Each number is 128 + 32 x the weight over its row's rms, rounded and kept within 0 to 255. Layers, rows and columns count from 0. The size above them is the row's rms in percent of the matrix's.

# layer 4 MLP up, 2048x768, rms 0.291, rows 414-551, columns 192-239
size [ 98  99 107  97 108 105  99  93  96  98 102 105  97  98 100 101  98  95  95  98  98 102  98 110 103 102 105 101  99  97 103  96 105 103  97 102  95  99  99  97 101  96 101 104  99 103 106  97 103 115  98 100  97  99 100  98  99  99  96  99 104  97 100  97  98  95 104  98 100  99 101  99 101 111  98 100 108  99 104  98 100 101 100 102 102 100  94  95  94 100  97 104 100  99 108  98 102  99  98  97 104  99 105  95 102  97  98  95  93 103  99  98 105  97 102  98  98 101  97 104  98 103  97 103  99 100  98 101 111 100  99  98  99  97  95  95  95  96]
[[186 170 128 131 145 167 167 189 125 115 148 133  99  93 148  83 134 180 134 112 111 158 164  93 174 151 134 182 106 165 119 129 142 106 136 119 246 163 133 154 112 118 175 171 200 136 155 184]
 [173 194 132 144  97 125 171 159 108  84 106  48 140 134 130 113 105  81 167 130 114 129 111 118 143 152 122 110 132 108 144 179  89 186 112 169 151  81 136 143  92  90  96 127 134 151 119 124]
 [ 97 134  76 124 138 132 153 173 110 105 108 119 130 169 163 170  80 162 132 153  94 152 122 138  97 151 135 106 188 102  98 119  89 103 128 116 138 159 161 128 113 134  70 168  38 115 171 135]
 [182 112 173  80 129 127 100 176  82  67 153  89 158  90 152 105 145 166 108 150 147 149 165  74 142 147 134 119 140 123 131 117 139 113 172 185 174 133 144 130 135  76 187 135  97  82 125 122]
 [ 71 106 128 144 191 144 117 109 171 127 150 137 199  87 150 121 197 169 139  94 129 179 152 110 142  77 162 168 204  94 154  81 122 162 166 175 144 133 110 145 136 180 130 110 151 110 156 159]
 [163 150 117 155 151  85 102 114 203 103 122  83 134  90 134  87 123 179 153 177  95 104 189 145 158 141 124 180 122 141 111  94 105 104  93  38 104 157  91 142 113 142 133 105 110 136  69 139]
 [117 190 175  93 207 148 122 133 140 118 132 134  98 108 131 105 136 135 137 171 174 130  96  96  81  73 138 119  60 145  79 104  63 165 151 108 176 107 127 118 128 113 169  62 166 109 170 117]
 [ 97 113 117 122 133 114 146 151 197 126 118  68 103  74  93 189 155 120 188 174 126  82 176 141 127 117 112 137 108 149 110  97 116  61 102 157 129 116 114 147  89 189 134 116  80 151 136 180]
 [161 129 185 116 148  89 144  61 142 139 122  62 122 116 167 104 149 123 144 110  69 124 145 138 155 121 171 129 162 184 148  55  62 179 125 203  90 114 151 172 131 140 153 188  91 147 154  91]
 [137 148 144 168 117 152  91 188 119 170 116 122  70 121 100 137 187 199  77  89 114 132  61 144 150 155 161  32 127  97  95 139 149  80 135 144 136  91 136 117 116 122 120 110 107 134  99  99]
 [121 127 115 137 132 132  81 141 205 127  87 132 152 113 165 146 132 129  93 143 113 176  97 139 130 155 116 119 147  71  73 158  91 168  98 112 127 125 189 128 142 168 141 136 139 119 169 145]
 [ 59 101 193 100 193  81 119 120 140  96 138  70 120 114  92  90  92 146  69 138 115 151 128 133 116 129 111 166 136 173  25 144 134 199 136  75 183 169 164 143 156 175 169 154 109 100 131 145]
 [164 143 158  95 125 155 159  86 140 147 100 182 139 173 114 121 200 145  87 181 189 158  95 165 172 108 114 145  59 153 108 113  74 144 103 139 168 134 104 156  90 139 180 161 111  53 104 161]
 [153  91 140 112 165  63  55  73 108  80 151 170 144 214  79 136 162 158 146 117 150 103 170  95 148 125 138 133  34 110 158 201 158  81 132 105  88 137  84 158 120 136 160 148 129  93 121  42]
 [ 46  89 143  84 115 122 112 206 134 136  89 183 119 136 197 165 180 115 104 189 129 103 146 153 123 139 112 122  99 142 115  94 106 135 100  91 110 158 196 180 135 120 113 134 163 139 119 120]
 [112  94  97 122 150 139 157 155 127 139 154 136 107 133 140 129 115  62 182 127 101 122 125  55 116 151 207 119 145 168  90  96  42 131 175  83  90 118 120 145  56  98 114 132  67 178 159 174]
 [ 64 144 166  86  64 150 120 137 118 177 102 134 115 121 160 134 127 131 170 131 172 146 216 136 160 144 203 120 121  54 132 137 199 147 175 130 108 164 158  99 152 120 147 105 145 112  85  90]
 [201 100  76  81 114 130  94 118 139 163 105 153 173 165  84 121 148 142  54 106 141  69 102  75 113 141 178 135 123 173  92  77 144 102 156 113 129 105  96 132 132 172 143 141  90 167 100 122]
 [134 120 152 142 126 198 193  94 162  92 139 144 127  89 142 156 132 112 122 187 109 132 146 118 133 177 197 140  95  49 154 155  95 112 122 120 203  89  69 113 149 159 137 118 126  93 169 121]
 [122 138  80  70 108 148 109 132 104  92 159  74 108 125 188 176 152 131 131 182 132 147 157  94 174 154 125 161 113 134 230  95 173 155 121 123 135  81 153 110 179 130 130  66 110 118 125 163]
 [143 145 114  82  91 154  49  67 138  93 142  92 189 146  85 189 129  89 165 149 152 192 140 162 118 114 137  91 158 110 153 123 128 110 115 114 135 121 134  33 155  92  94 154 116 117 109  68]
 [107  91 127 107  66 133 191 114 116 182 143 167 135 164 123 117 128 169 185 159 117 121  92 166 120 133 125 162 119 157 112  65 179 150 119 132  84  84  91 105 135  88 147  95 120 202 147  92]
 [173 109 169 120 129 138  94  94 105 143 129 140  90 158 111 178 145  72 101 133 133 130 160 184 147 135 125 137 154 157 107 187 115 203 148 117 151 133 175 127 111 104 203 140 195 100 145 134]
 [ 76 101 143 145 153 165 127 180 152 146  95 105 115 164 137 117 111 174 113 168 159  95 158 174 128  90 147 113  85 108 116 149 127  92 145 164 172 121 178 124 191 173 208 123 193 164 182 154]
 [117 136 139  85 153 137 113 105 148 159 104 152 107  68 132 143 111 118 167 124 149 135 184 190 145 181 198 219 105 125 109 201 161 169  73 181 136 149 156 156 128 124 105 111  81 134 114 112]
 [125 149  87 129 156 133  85 166 151 136 155 193 161 102 130 103 122 120 147 147 144  91 148 147  56  37 168 172  89 165 129  37 153  93 174 160 154  54 112 138  93 127 159 123 167 124 163 100]
 [100 111 194 161 110 196 147  92 142  76 150  86 116 123 143 115 148 122 134 148  99 166  95 109 134  99 117 127 119 154 119 106 147 119 130 102 143 136 103 127 159 168 111 174 135 114  84 170]
 [ 97 123 156 115 162 169 144 129  91 139 117 117 140  96  76  87 100 113  86 125  94 143  80 134 139 111 130 117 175  97 128  60 100 139 127 119 110  77  93 123 114 111 171  84 138 148 124  39]
 [112 191 103 112 136 152 148 143 128  88 185 138 137 160 161 148 130 124 100 133 114 140 115 132 165 114 146 136 141 161 124 165 101 115 158 128  91 122  77  85 135 127  85  80 112 160 122  81]
 [110 128 142 191 236 129  58 133 145 122 120 107  90 118 115 124 147 104 169  98 189 131  78  81 149 143 151 156 109  97 132 216  86 205 171  97  72  93  77 143  73  64 114 124 139  95  82 133]
 [159 142  85 155  95 159 115 136 130 117 154 101 133 164 133 107 154 116 122 143 119  88 128 125  78 142 101 122 141 168 120 123 171 104 127 184 131  72 116 154 135  85 103 133 128  90 146 176]
 [ 63 191 144 131  80  86 115 119  91 143 152  73 125 167 162  94 172 115 145 113 137 112 154 175  90  82 131 144 106 114 144 151 146 191 170  67  69 181  97 146 114 181 112 126 152 103  88 149]
 [131 151  91 171  79 151 169 119 102  93 135 139 152 110 143 155 162 132 130 123  85 120 152 113 151  84 100 132 161  87 140 123 119 118 126 159  99 129  69 140  68 129  58 134  79 117 140 133]
 [112 140 135 125  96 169 141 156 141 217 100 112 159 154 147 106 104 140  60 106 136 120  61 133  89 127 118 111  95 152  97 160 111 133 113 113 158 102 131  77 102 165  96 142 122 161 109 124]
 [106  93 150  95 106 113 202  85  85 147  87 139 156 126 134 113 124 118 120 149 128 102 140 158 182  90 122  77 139  80 133 113 163 176 195  93 157 121 149 151 102 144  76 103 145 124 111 138]
 [180 136 134  84 175 115  96 134 134 112 117 108 174  70  97  64 136 125 179 110 179 112 161 172 108  73 140 124 187  99  48 131 120 115 117 180 166 114 120 104 121 150 162 154  90 147 164 105]
 [150 108 101 161 167 104 103  73  90 134  23 118 101 138 119 133 118 114 150 133  83 123  60 114 119 164  66 122 137 131 121 112 138 115 123 121 161 127 169 103  95  78 143 151 143 135 144 147]
 [138 146  86 107  94 136 110 129  99 121 212  87 131 179  62 143 169 143 154 114 111 101 152 172 158 112  79 139 121  72 168  76 158  99 171 157 132  86 148 182 102 145 151 185 125  95 143 121]
 [167 116 177 142 146 115 151 169 169  95  90 119 116  81 110 146 172 130 111 160 119 122 125 158 114  97 140 110 146 189 139 181 111  89 108 178 111  81 150 129 123 117 103 157 152 114 146 149]
 [ 52 183 141 107 114 121  91 121  79 147  89 184 157  93 139 103 161 152 120 181 134  59 101 139 137 128  87 167 139  86 137  87 112 148 128 116 125 141  88 109 143  88 176 140  96 136 144 131]
 [135 117 159 126 118 164 130 123 211 132 106 153 129 133 122  87  93 113 160 143 156  84 113 100 167 125 152 136 120 127 139 104 135 144 112  77 119  90 162 104 207 122 104  85  85 146 163 120]
 [102 174 173 112  94 150 130 101 125 101 103 112 110 148 107  94 134 136 216 114 164 112 157 114 130  95  41 159  95  64 120 132 150 151 112 144 130  63 159 161 124 170 179 148 140 108 108 123]
 [136 127  56 126 115 156 136 158 138 120 143 104 122 145 171 130  93 159 105 114 132 145 178 105 143 117 195 103  87 110 138 124 133 179 163 162 114  87  96 175 106 138 148 100 104 102 146 104]
 [154  75 144 160 150  61 149  77 105 157 153 133 125 104 197 142  96  86 157 132 157 164 127 145 140 129 126 110 117 114 142  49 165 199 124  89 146 146  89  98 136 107 138 106 132 149 168 161]
 [141 152  96  96  76 112 132 131 160 121  91 140 143  95  91 206 126 151  92 127 117 181 146  87 166 164 122 121 120  92 110 131  76 157 123 138  62 179 138  99 117 117 159 178 125  96  80  98]
 [118 134 115 119  90 120 138 101 141 157 106 133  98 206  97 119 137 125  73 118  98 116  82 154 114 129 169 118  79 131 155  70 102  93 140 192  88 139 102  91 180  46 133 102 135  46 168 113]
 [ 75 156  81 172 168 132 101  68 171 124 136 121 140 121 123 149 122 126 129 137 142 114 117 162  85 164 180  80  90 173 182 173 108 128  68 192  89 166 156  83 144 140 125 100  96 188 149 132]
 [138 131 142 157 132 126 105  71 110 135 111  81 111  93 135 135 130  83 135 114 118 115 102 185 178 167  57 194 147 106 106 162 114 151 109 143 194 146 128 124 161 118 133 142 132 102 112 141]
 [ 96  88  99 133 114 138 109 149 140 154 118 126 122 191 160 162 130 133 116 136 100 159 146 105 164 140 124 152 146  86  93 119 173 109 104 132 109 131 104 135 124 142 163 153 134 127 125 136]
 [129  71  90 132 121 215  98  75 159 155 120 145  89 102 124 105 121 164 157  93 158 131 142 152  74 124  94 133 127 193 144 112 161 142  75 167 168 143  71 117  70 201 100 100  80 155 149 159]
 [112  93 140 144  95 115 156 174 169 182 192 132 108 105 112  97  80 130 140 135 185  91  93 108  75 148  90 122  97 154 120 158 106 172 145 131 139 144 141 171 170  83 128  99 168 127 110 146]
 [131 174 150 154 141 130 188 139 111 113 215 107  99 132 105 128 124 162 113 104 131 105 113 107  97  99 117 114 101 153 127 138 133  73 128 114  89 165 109 136 119 172 115  66 170 131 139 107]
 [108 178 135 102  99 146 152  97 123 161  73 145 131 102 147 155 158 149 171 136 137 152  58 132  96 179  29  93 141 147 124 135 188 164 148 135 154 126 114 144 144 154 140 115 109 126 114 166]
 [ 97  72 145 139 132 128  95 150 144 139 195 132  86 142 171 112 128 127 151 160 163 141  90 150 107 174 112 155 144 149  85 153 135 118 135 121 100 151  81 133 140 230 142  97 116 172 151 109]
 [177 105 117 123  87  64 117 155 130 160 130  68 100 172  91 147 149 108  83 133 126  77  70  83 134 168  60 133  86 134  86 132 167 193 113  99 167 125 131 231  80  95 142 125 108 109 112 199]
 [106  83 134 140 113  75 132 163 121 166 107 124  97 122 175 116  85 120 129 179  95 168  85 145  91 131 110 157 120  82 181 105 111 138  77  95 115 174  91 162 140  94  85 124  98 119 180 123]
 [117  76  74 182 199 135 148 183 174 151  97 148  95  65 143  94 104 103  92 143  76 153 145 108 155 148 117  95 158 133  79 115 166  79 101  79 107  94  91  76  98 183 133 130  96 104 136 112]
 [138 133  92 125  83  60 125 154 152 113  94 173 137 178 126 181 155  87 126 143  92 131  86 171 152  96 152 152 120 146 107 120 147  85 122 132 141 131 143 153 124 130 173 120  97  31 130 119]
 [ 85  91 128 155  84 103  72 148 132  95 140 202 132 121 162 187 122 155 126 124 142 154  48 155 102 114  95 117 115 121 159  96 113  88 149 140  85 137 158 160 128 169  58  97 146  91 128 104]
 [135 153 151  79  82 145 128 145 122  91 126 125 145 106 116 144 163 119 161  91 105 125  98 160 125 141 156 101 183 139 146 124 149 161 128 134 136  85 138 137 179 134 137  84 102 108 166 117]
 [131 135 106  79 155 164 161  98 121 173 172 137 104 108 164 132  94 154 121 109  95 134 101 116 161 150 143 106  91 119 152 148 132 179 128 120 112  63 114 129 118 127 112 168 197  71 166  52]
 [136  92 111 128 128 100  94 125 126 129 127 161  73 145 149 172 174 148 157 114 173 181 119 110 191 157 159 149 167  82 116  88  59 124 172 157 127  60 113 102  51 133 152 151 155 114 119 171]
 [171 132  55 125  93 125  81  81 118  93 184 110 117 136 101 147  95 114 135 151 172 147 145 118 186 159 155 107  90 132  68 120 167 117 120 109  90 144 168 158 159 123  63 104 113 101 133 134]
 [165 130 138 108 107  38 105 139  97 133 135 103 130 153  76 200 142  58  95 120 162  97 113 153  66 152  92  86  62 119 127 118 145 141  92  92 211 114 143 113 107 160 142  69 177 199 182 166]
 [ 80 121 103 139  90 126 178 166  30  90 134 121 107 134 205 196  68 119 118  93 142 121 114 122 110 155 162 143 116  95 144  82 111 147 154  69 177  98 103 108 166 176 106 152 103  69 159 132]
 [103  91 167  83 195  83 156 122  96 202 149 165 129 123  86 127 171 131 112 157 173 156 155 147 103 124  73 121 127 120 125 143 123 158  73 134 104 138 154 110  86 168 133 162 144 137 157 125]
 [114 116  88 141 151 103 163 115  94 171 145 112 159  97  98 143 154 121 116 124 107 201 150 150 156 122 154 114 156  77 151 153 166 149 142 150 153 157 112  78 139 173  85  91 121 127 122  66]
 [ 71 106 150 185 144  95 125 159 120 105 114 149 136  83 103  98 129 151 129  44 127 140  44 123 111 147 103 159  78 124  97 118 116 112 158 151 140 142 154 108 112 154 216 190 168 158 120 148]
 [103 157 101 129  94 138  93 128  78 135 109 112  92 157 165 108 115 146 146 157  78 108 108  91 121 112 155 147 145 140 123 124 110 133 139 159 152  95 116 105 135 125 110 101 146 153 100 165]
 [192 120 164 148 154 108 104 158 182  97 152 119 134 134 206 128 183  66 148 150 100 168  86 172 101 160  68 140 121 116 155 168 124  59 160 103 126  86 103 121 174  63 138 169 197 115 131 125]
 [125 100 179 100 157 112 170 121 123 121 151  59 153 139  93 132  74 116 104 170  52 151 100 191  83 129 128 156 140 154 142 190 167  50 117 122 137 160 114 115 127 110 109 178  81  83 160 112]
 [146 128 156 144 172  98 143 138 174  93 129 211 104 170 124 159 106  99 228 118  93 147 137  85 164 154 102 134  82 110 135 178 156 133 145 107 133 103 147 115 166 116 138 109 147 169  92 171]
 [125  98 156 109 125 102 119 176 153 149  94  83 145 142  85 134 142 130 138 121 138 117 130 127  75 170  71 113 164 133 179 165 166 171 116 140 141 141 138 142 144 148 171 115 144 127 124  92]
 [156 120 115 109 157 100 132 117 110 138 104  45 167 119 137 165 113 130 144 125 142 122 126  98  86 135 189 115 184 132 175 106  98 141 114 107 134 110 156  88 194  76 117 173 126 147 187 121]
 [ 73 100 117 132 144 126 195 128 159 159 190 154 156 142  91 125 125 132  99 127 124 185  95 110 200 125 136 132 178  97 104 108 120 104 119 167 129 115 120 122  86  88  83 148 151 132 122 128]
 [164 170  75 173 132 135 134 160 200 170 134 166 120 129 116 210 101 158  53 122 132 119 184  81 223 137 159 156 126 138  90 111 108 144 178  86 140 187 156 111  56 103 124 117 108 129 116 140]
 [147  86 143 133 133  85  89 131 173 106  92  94  89 144 155 119 152 111 190 172  91 109 121 125 106 118 165 159 120 129 144 117  96 112 108  89 120 102 159 132 127 132 109 113 141 136 110 139]
 [141   9 115  88  81  88 121 105 127 109 128  95 127 138 186 126 105 131 110 104 123  99 178 140  83  89 149 112 135  82 135  82 122 103 104 107 125 127 133 147 154 146 140 167 132 169 126 136]
 [127 113 138 117 128 121 132 205 163 151 144  93 229 162 156 107 106 152 127 169 139  80  44 131 154  96 122 138 129  76 168 151 159 107 113 132 138  37 132 105 102 130  64 140  93 154 175 137]
 [104 161 126 153 176 164 123 154  75 105 103  93 147 210 142 117 150 171 132 168 110 127 151 169  70  71  95 198 168 114 121  92 103 168  93  95 118 153 156 143  64 114 182 219 152  96 138 119]
 [122 177 156  72 138 108  64 117 103  66 176 101  52 102 115 162 100 121 168 200  87 109 135  98 144 118  74 168 112 145 138 104  99 172 114  98 113  89 169 102 143 158  66  76 146 137 139  86]
 [173  83 114 121 184 115 131 144  89 142 139 111 148 142 145 120 128 165  85 111 141 164  70 165 177 103  69 115 142 126  78 141  82 152 138 126 101 153  84  95 180 160 150  72  62 123 143 161]
 [127 182  91 125  91 111 161 136 178 135 157 180 150 125 129 113 175  79 169  96 127  96 156  93 129  88 159  90 157 166 193 105 169  50 137 152 108 173 114 123 112 111 103 151 115 116 112 147]
 [104  95 160 135 125 113 201 155 110  92 137 164 111 113 146 129  92 124 138 153 145 166 174  68 168 168 194 126  77 113  88 111  72  96 176  70 106 130 118 142 124 128 156 112 117 136  97  77]
 [116 114 119 112 125  70 121 142 123 110 130 157 245 102 147 136 153  83 149 151 164 124 160 125 122 103 145 121 151  56 142 128  89 141  92  94 136 133 109  97 181 129 162 117 146 153 139  84]
 [154  99 114 124 150  97  84 177 222 130 135 128  61 171 169 110  85 113 149 125 115 103 106 140 128 120 118 144 139 122 109 129 181 117 111  97 163  62  45 172 152  61 153  98 134 173  81 143]
 [ 86 127  82 132  84 153 134 149 122 104  88 155  82 216 178 130 148 211 137 127 132  69 174 161 116 141  79 127  76 163  96  96 150 203  91 123 117  57 201 154 125  98 139 144 142 138 142  71]
 [126  99 163 138 155 128 160 165 145 106 159 144 139 150 117 131  59 157  88 147 104 120 127  59 205 121 145 111  83  74 117  94 115  86 125  93 119 125 105 128 129 146  86 138 100 127  89 142]
 [190 119 127 132 105 103 123  89 133  78 106 182 146 162 179 187 105 106  71 144 139 123 111 113 173 142 144 123 125  70 125 105  60 132 133 121 140 126 167 153 134  78 114 117 104 126 149 106]
 [ 92  74 131 151 116 143  80 101  63 123 112 122  95  92  83 125  64 145  89 146 159 164 152 104 138 113  59 139 140 153 118 145 119 172  93 159 147 198  63 131  96 142 178 114 133 158 104 142]
 [163 109 152 131 143 115 171 103 175 184 126 158  84 125  63 102  97 160 139 137 162 164 160  99 120  73  76 128 134 136 127 118  95 137  87 138 109 129 134 111 140  93 181 153 130 129 133 141]
 [137  82 125 162 144 112  67 161 165 137 164 222  86 122 187  99 152  90  92 128 128 151  80 132 126 126 130 138 128  79 140 144 165  54 132 135  99 116 146  67 122 145  99 147  76 201 119  94]
 [ 50 171  98 115 123 126 100 169 140 119 126 166 130 152  82  65 153  88  83  87  77  66 204 138 157 119 146 135 142 101 153 191 130 119 180 146 158 144 108 144 135 158  45 103  95 156 133 113]
 [165 145 107  98 176  88 144 140 101 121 186  68 110 114 112  75 169 145 117 125  51  91  89  84 141 144 122  98 147 101 103 132 174 130  97 165 121  84 117 108 125 155 100  86  78 120 189 113]
 [107 126 176 181  98 153 112 166 195 106  64 148 157 132 116 137 149 137  76 186 171 106 126 137 104 160 160 111 199 131 105 108 143  87 115 135  93 141  84  47 133 106 126 138 173  83  74 162]
 [110 127 156  75 116 139 136 195 165 118 102 164 114 158 134 114 150 142 143 142  81  67 148 127 160 171 114  95  87 155 136 155 114 103 106 108 134 132 125 162 162  94 170 163 104  94  63  94]
 [116 102  84  89  70 125 140  90 137 130 176  90 133 116 125 129  83 110  75 138 116 120 167 112 132  87 123 162 105 138 158 122 179 172 132 175 159 117 110 138  91 116 166 145  98 142 114 138]
 [154 145 128  87 143 122  93 154 140 132 147 122 132 124 137 117 125  91 117 150  91  69 187  78 157  61 159  96  61  80 147 141  85  77 148 108  85 166 140 116 143 144 109 128 167 185 142 112]
 [141 140 137 153 156  86 111 139 145 107 166  79 156 170 202 129 102 120  66 134 144 118 122 127 178 152 156  55 158 149 162 156 145 103 122  76 154  55 136 148 165 102 110  98 191 105  67 168]
 [ 89 104 114 114 179 136 111  86 119 135  83 133  66 121  72 141 188 168 175  58 158 134 173  83 116  88  87 170 164 163 134 124  66 120  77 114 109 138 118 110 126 155 127 126 181  54 153 131]
 [110 126 124 112 138 100 172  70  81 172 128 122 133 118 150 118 124 107 105 124 107 229 138  93 152 111 148 152 102  75 156 140 108 159 118 114 138 159 162 139 115 146 218 157  98 163 142 125]
 [153  76  99 162 130 115 126 101 125 127  87 143 166 179 160  84 121  73 164  71 130  58 126 137 158 191  95 124  55 149 148 127  93 175 116 119 105  99 118 128 156 135  88 127 119 139  98 125]
 [ 72 150 166  96  73 110 131 139  55 172 108 133 173 120  60 100 166 144 144 121 123  73 103 221  31 164 157 150 137 152 121 123 159 197 211 149 130 122 115 127 147 107 105 122 165 119 127 117]
 [144 121 162 196 171  90 128  93  73 107 139 129 109  81 140 145  48  78 125 197 137 122 100 149 135 170  99 151 140 132 106 125  86 137 122 133  74 156 156 133 145 193 142 128 125 151 100 135]
 [ 78  97 157 181 207 161 136 141 123 132 154 155  91  98 105 174  85 125 140 145  88 144  55 111  78 136 115  96 190 134 121 107 103 108 160 173 136 126 135 153 104 136 152 111 145 119  84  75]
 [198 110 145  83 128 162 105 172 187 163 113 118 101  99 147 156 108  79 127  95 145 173  96 120 148 122 175 138 112 153 183 217 127  80  84  97 181 188 116 132 101 156 160 126 134 121 160 154]
 [107  93 142 133 146 146  92 128 130 166 123 124 127  69 115 143  98 154 137 139 131 125  80 134 103  77 124  98  93  96 147 173 151 176 150 149 104 162 139 191 122 162 133 157 157 164 184 212]
 [109 163 135 163  91 149  97 112  82 141  88 113 106 191 142 167 140 137 155 114  94 129 122 114 139 150 148 142  77 111 148  80 158 173  90 130 122 119 109 138 181 125 149  90  96 102 152 136]
 [148  99 168 149 150  89 168  94 134  76 158  97 130 165  96 167 132 177 149 130 103 155 111  61 107 115 139  93 132  75 142 157 127 151 153  99 154 124 112 152 136 146 156  73 164 140 170 175]
 [135 135  71 112 141 133 110 113 127  97 114 109 100 148  37  96 139 154 163 145 120  96 136  85  72 157 124  97 149 144 111 116 130 162 160 166 187 151  92  87  70 151 107 134  87 144 153  92]
 [ 92 171 188 109  99 155 130 139 175 142 131 114 117  90 152 143 157 171 188  82 137 136 116 120 127 134 142 117 122 164  99 112  86  81 111 126 166 150 139 172  76  88 132 169 131 104 141 132]
 [106 174 127 138 167 130 139 160 114 153 119 168  71 141 102 119 143 174 134 122 126 142 101  96  68  99 127  89 173 135 118  53 143  97 102 126 123  58 102  85 111 144 119 198 116 118 148 106]
 [104 121 116 108 125 103 169  86 137 144 141 131  93 122  91 100 129  93  98 169 124 113 109 121 138  95 120 114 141 130 153 155 159 134 130 102 148 132  96 110 131 130 133 135 102  84 166  99]
 [119 159  85 136  91 151  98 100 101 233 170 135 109 111 138 136 173  64 144 148 145 129 146 161 160 130 119 136 149  98 155 124 118 112 125 106 118 177 140 114 104 164 177 103 168  77 105 119]
 [ 45 118 132 111  67 174  93  92 107 179 111  86  97 129 104 119 154 108 130 146 169 131  84  89 148 117 115  78 149 122  16 126  68 160 136 131 133 172 156 164 134 141 114  75 128 136 158 114]
 [165  92 140 123 161 124  91 135 107 109 131 141  80 115 135 162 158 141 103 102 161  97 149 104 129  99  24 163 160 144  67 104 120 110 159 119  92 110 167 128  83 166 148 121  88 135  98 143]
 [111 147 153 121  71 140 205 179 123 127  66 119 122 168 165 176 105 164  87 176 105 128 138  53 169 147 194 112 110 106 178 156 106 114 157 145  51 130 164 150 106 103 144 160 145 125 121 136]
 [100 125 153 153 135 157 143 143 125 123 156 138 113 201 119 119 120  40 159  75 121 147 102 146 117 180 156 174 139  75 118  99 154 172  87 115 109 158 132 137 106 154 156  91 133 140 122 100]
 [164 121 127 163  93  81 144 147 118 114 140 223 155 100 112 197 110 179 110 131 141 153  96 142 102 134 168 113  94 136 116 125 139 110 135 129  67 142 183 127  76 118 201 206 140 143 138 113]
 [117  51  92  92 136 118 118  65  81 122  96  74  90 148 170 102 142 171 102 144 128 156 124  96 106 147 100 146  82 110 111 123 116  92 123  96 160 138 148 134 153 132 136 152 114 114 122 100]
 [109 131 179 161  66 112 120 156 105 148 164 158  94 137 121 121 114 149 155 177 147  68 121 126 136 119 135  92 146  93 137  94 108 158  98 101 187 188 117 129 161 136  97 136  94 147 113 111]
 [119 138  82 122 138 104 171 159  59 131 189  67 103 136 180 123 109 139 108  87 105 115 108 134  86 151 144 155  67 114 107 143 129 101  79 138 153 155 194 153 207 164 154 143  91 171 109 110]
 [ 95 187 113 138 165 174  98 134 174 147 150 113 144 102 110 165 153 123 162 135 111 146 112 119 131 153  94 174 131 163 149 198 122  98 140 142  86  85 151 118 187  82 159 121 135 112 160 154]
 [144 120 162 158  67  86 155 130 141 180 189 122 128 183 117 167 104 122 100 150 136 122 130 131 155 113 168 163 106 109  97 140 185 128 182  89 149 128 110 142 132 146 167 158 129  75 116  99]
 [209 138 133 117  89  73 150  94 119 201  93 144 151 118 129  75 126 129 159  87 113 111 110 175  76 103 140 132 113 115 172 141  66 128 107 182 126 123  98 114 121 119 132 105 162 106 105 190]
 [186 154 133 140 108 165  94 163 132 126 140 120 105 165  85  85 135 162 132 197 105 116 138 160 109 121 103 147 210 119 139 123 172  77 102  76 128  16  91 123 137 153 111 187 106 125 142 109]
 [137 135  85 159  98  85 190 130 154 147 127 205 159 156 154 136 165  82 166 153  85  87 100 147  73  38 146 112 159 142 155 180 142 111 119 127  94  61  99 120 120 130  69  75  64 140  90 146]
 [112 122 160 114 143 152 110 117 100  97 178 132 125 127 106 110  98  79 178  52 109 110 110 179 120 124 134 135 162 108 128 165 115 150 120 199 138 127 178 109 100 108 100 161 194 152 108 133]
 [144 146 128  97 134 167 166 170 160  73 121 108 151 157  75 131 111 146 155 142 165 151 106 141 117 165  68 160  98 119 128 153 172  46 194  82 105 151  68 148 182 110 188 132 121 156 129  49]
 [104 163 116 182 113 163 141 155 123 116 140  96 107 157 143 104 171 139 150 100 157 161 152 122  72 116  53  95 132 171 174  77 113 125 158 191 121 149 198 142 170 142 125 155 118 147  81 139]
 [ 44 122 125 163 137 112 196 181 124 169 180 125 149 173 181 110 178 132  86 127 179 104 105 122 146 107 123 192 152 115 103 154 139 134 178 125 125 170 110 132 110  95 123 122 175 171 117 134]
 [121  98  99 103 141 108 114 176 153  80 111 144 111 124  72 137 129 125  82  68 197 157 156 162 163 126  61 201  94  93 143 162 137 174 141 132  93 122 132 130 108 149 168 120  99 108 150 121]
 [177  84 168 142 130 148 160 121 103 144 172 152  90 207  76 140 100 151 168 140  89 160 109 135 164 116 107 117 111 103  69  89 104 111 135 136  76 117  83  99 128 147 155 119  91 157 162 145]
 [156 134  73 155 111 183 133 115 121 169 113  76  88 162  50 136 145 108 172 148 121 124  79 128 156  98 119 115 116 114 104 186 183 127 101  84 179 132 124 112 171 120 123 125 175 109  85 123]
 [113  91 151 106 149 129 102 177 147 185 161  90  75  89 127 115 103 143 103  95 102 148 138 107 125  95 106 135 191 153 144 145 155 100 125 150  58 138 214  83 127 113 112 121  76 106 162 103]
 [ 89 111 124 133 162 166  84 182  86 159 109 158 140 131  96 142 167 108 169 135 126 135 177  72 147 237 138 125 131 147  90 152 140 148 138 185 117 100 129 141 134 190 127 115  86 162 175  94]
 [106 121 178 199 139 187 140 165 124  71 155 153  86 158  92 147 116 140 150 116 101 114  91 143 103 129 129 172 156  54 105 101 146 153 133 161  88 164  75 160 158 123 125 100 108 151 122 109]
 [146 150 150 158 167 200 120 116 177 125 127 125  91 110 160 193 137 151 141 139 101  97 155 139  91 191 148 156  75 160  95 150  68 190 154 177 140  73  76 134  87 166 163 150 134 183  83 143]]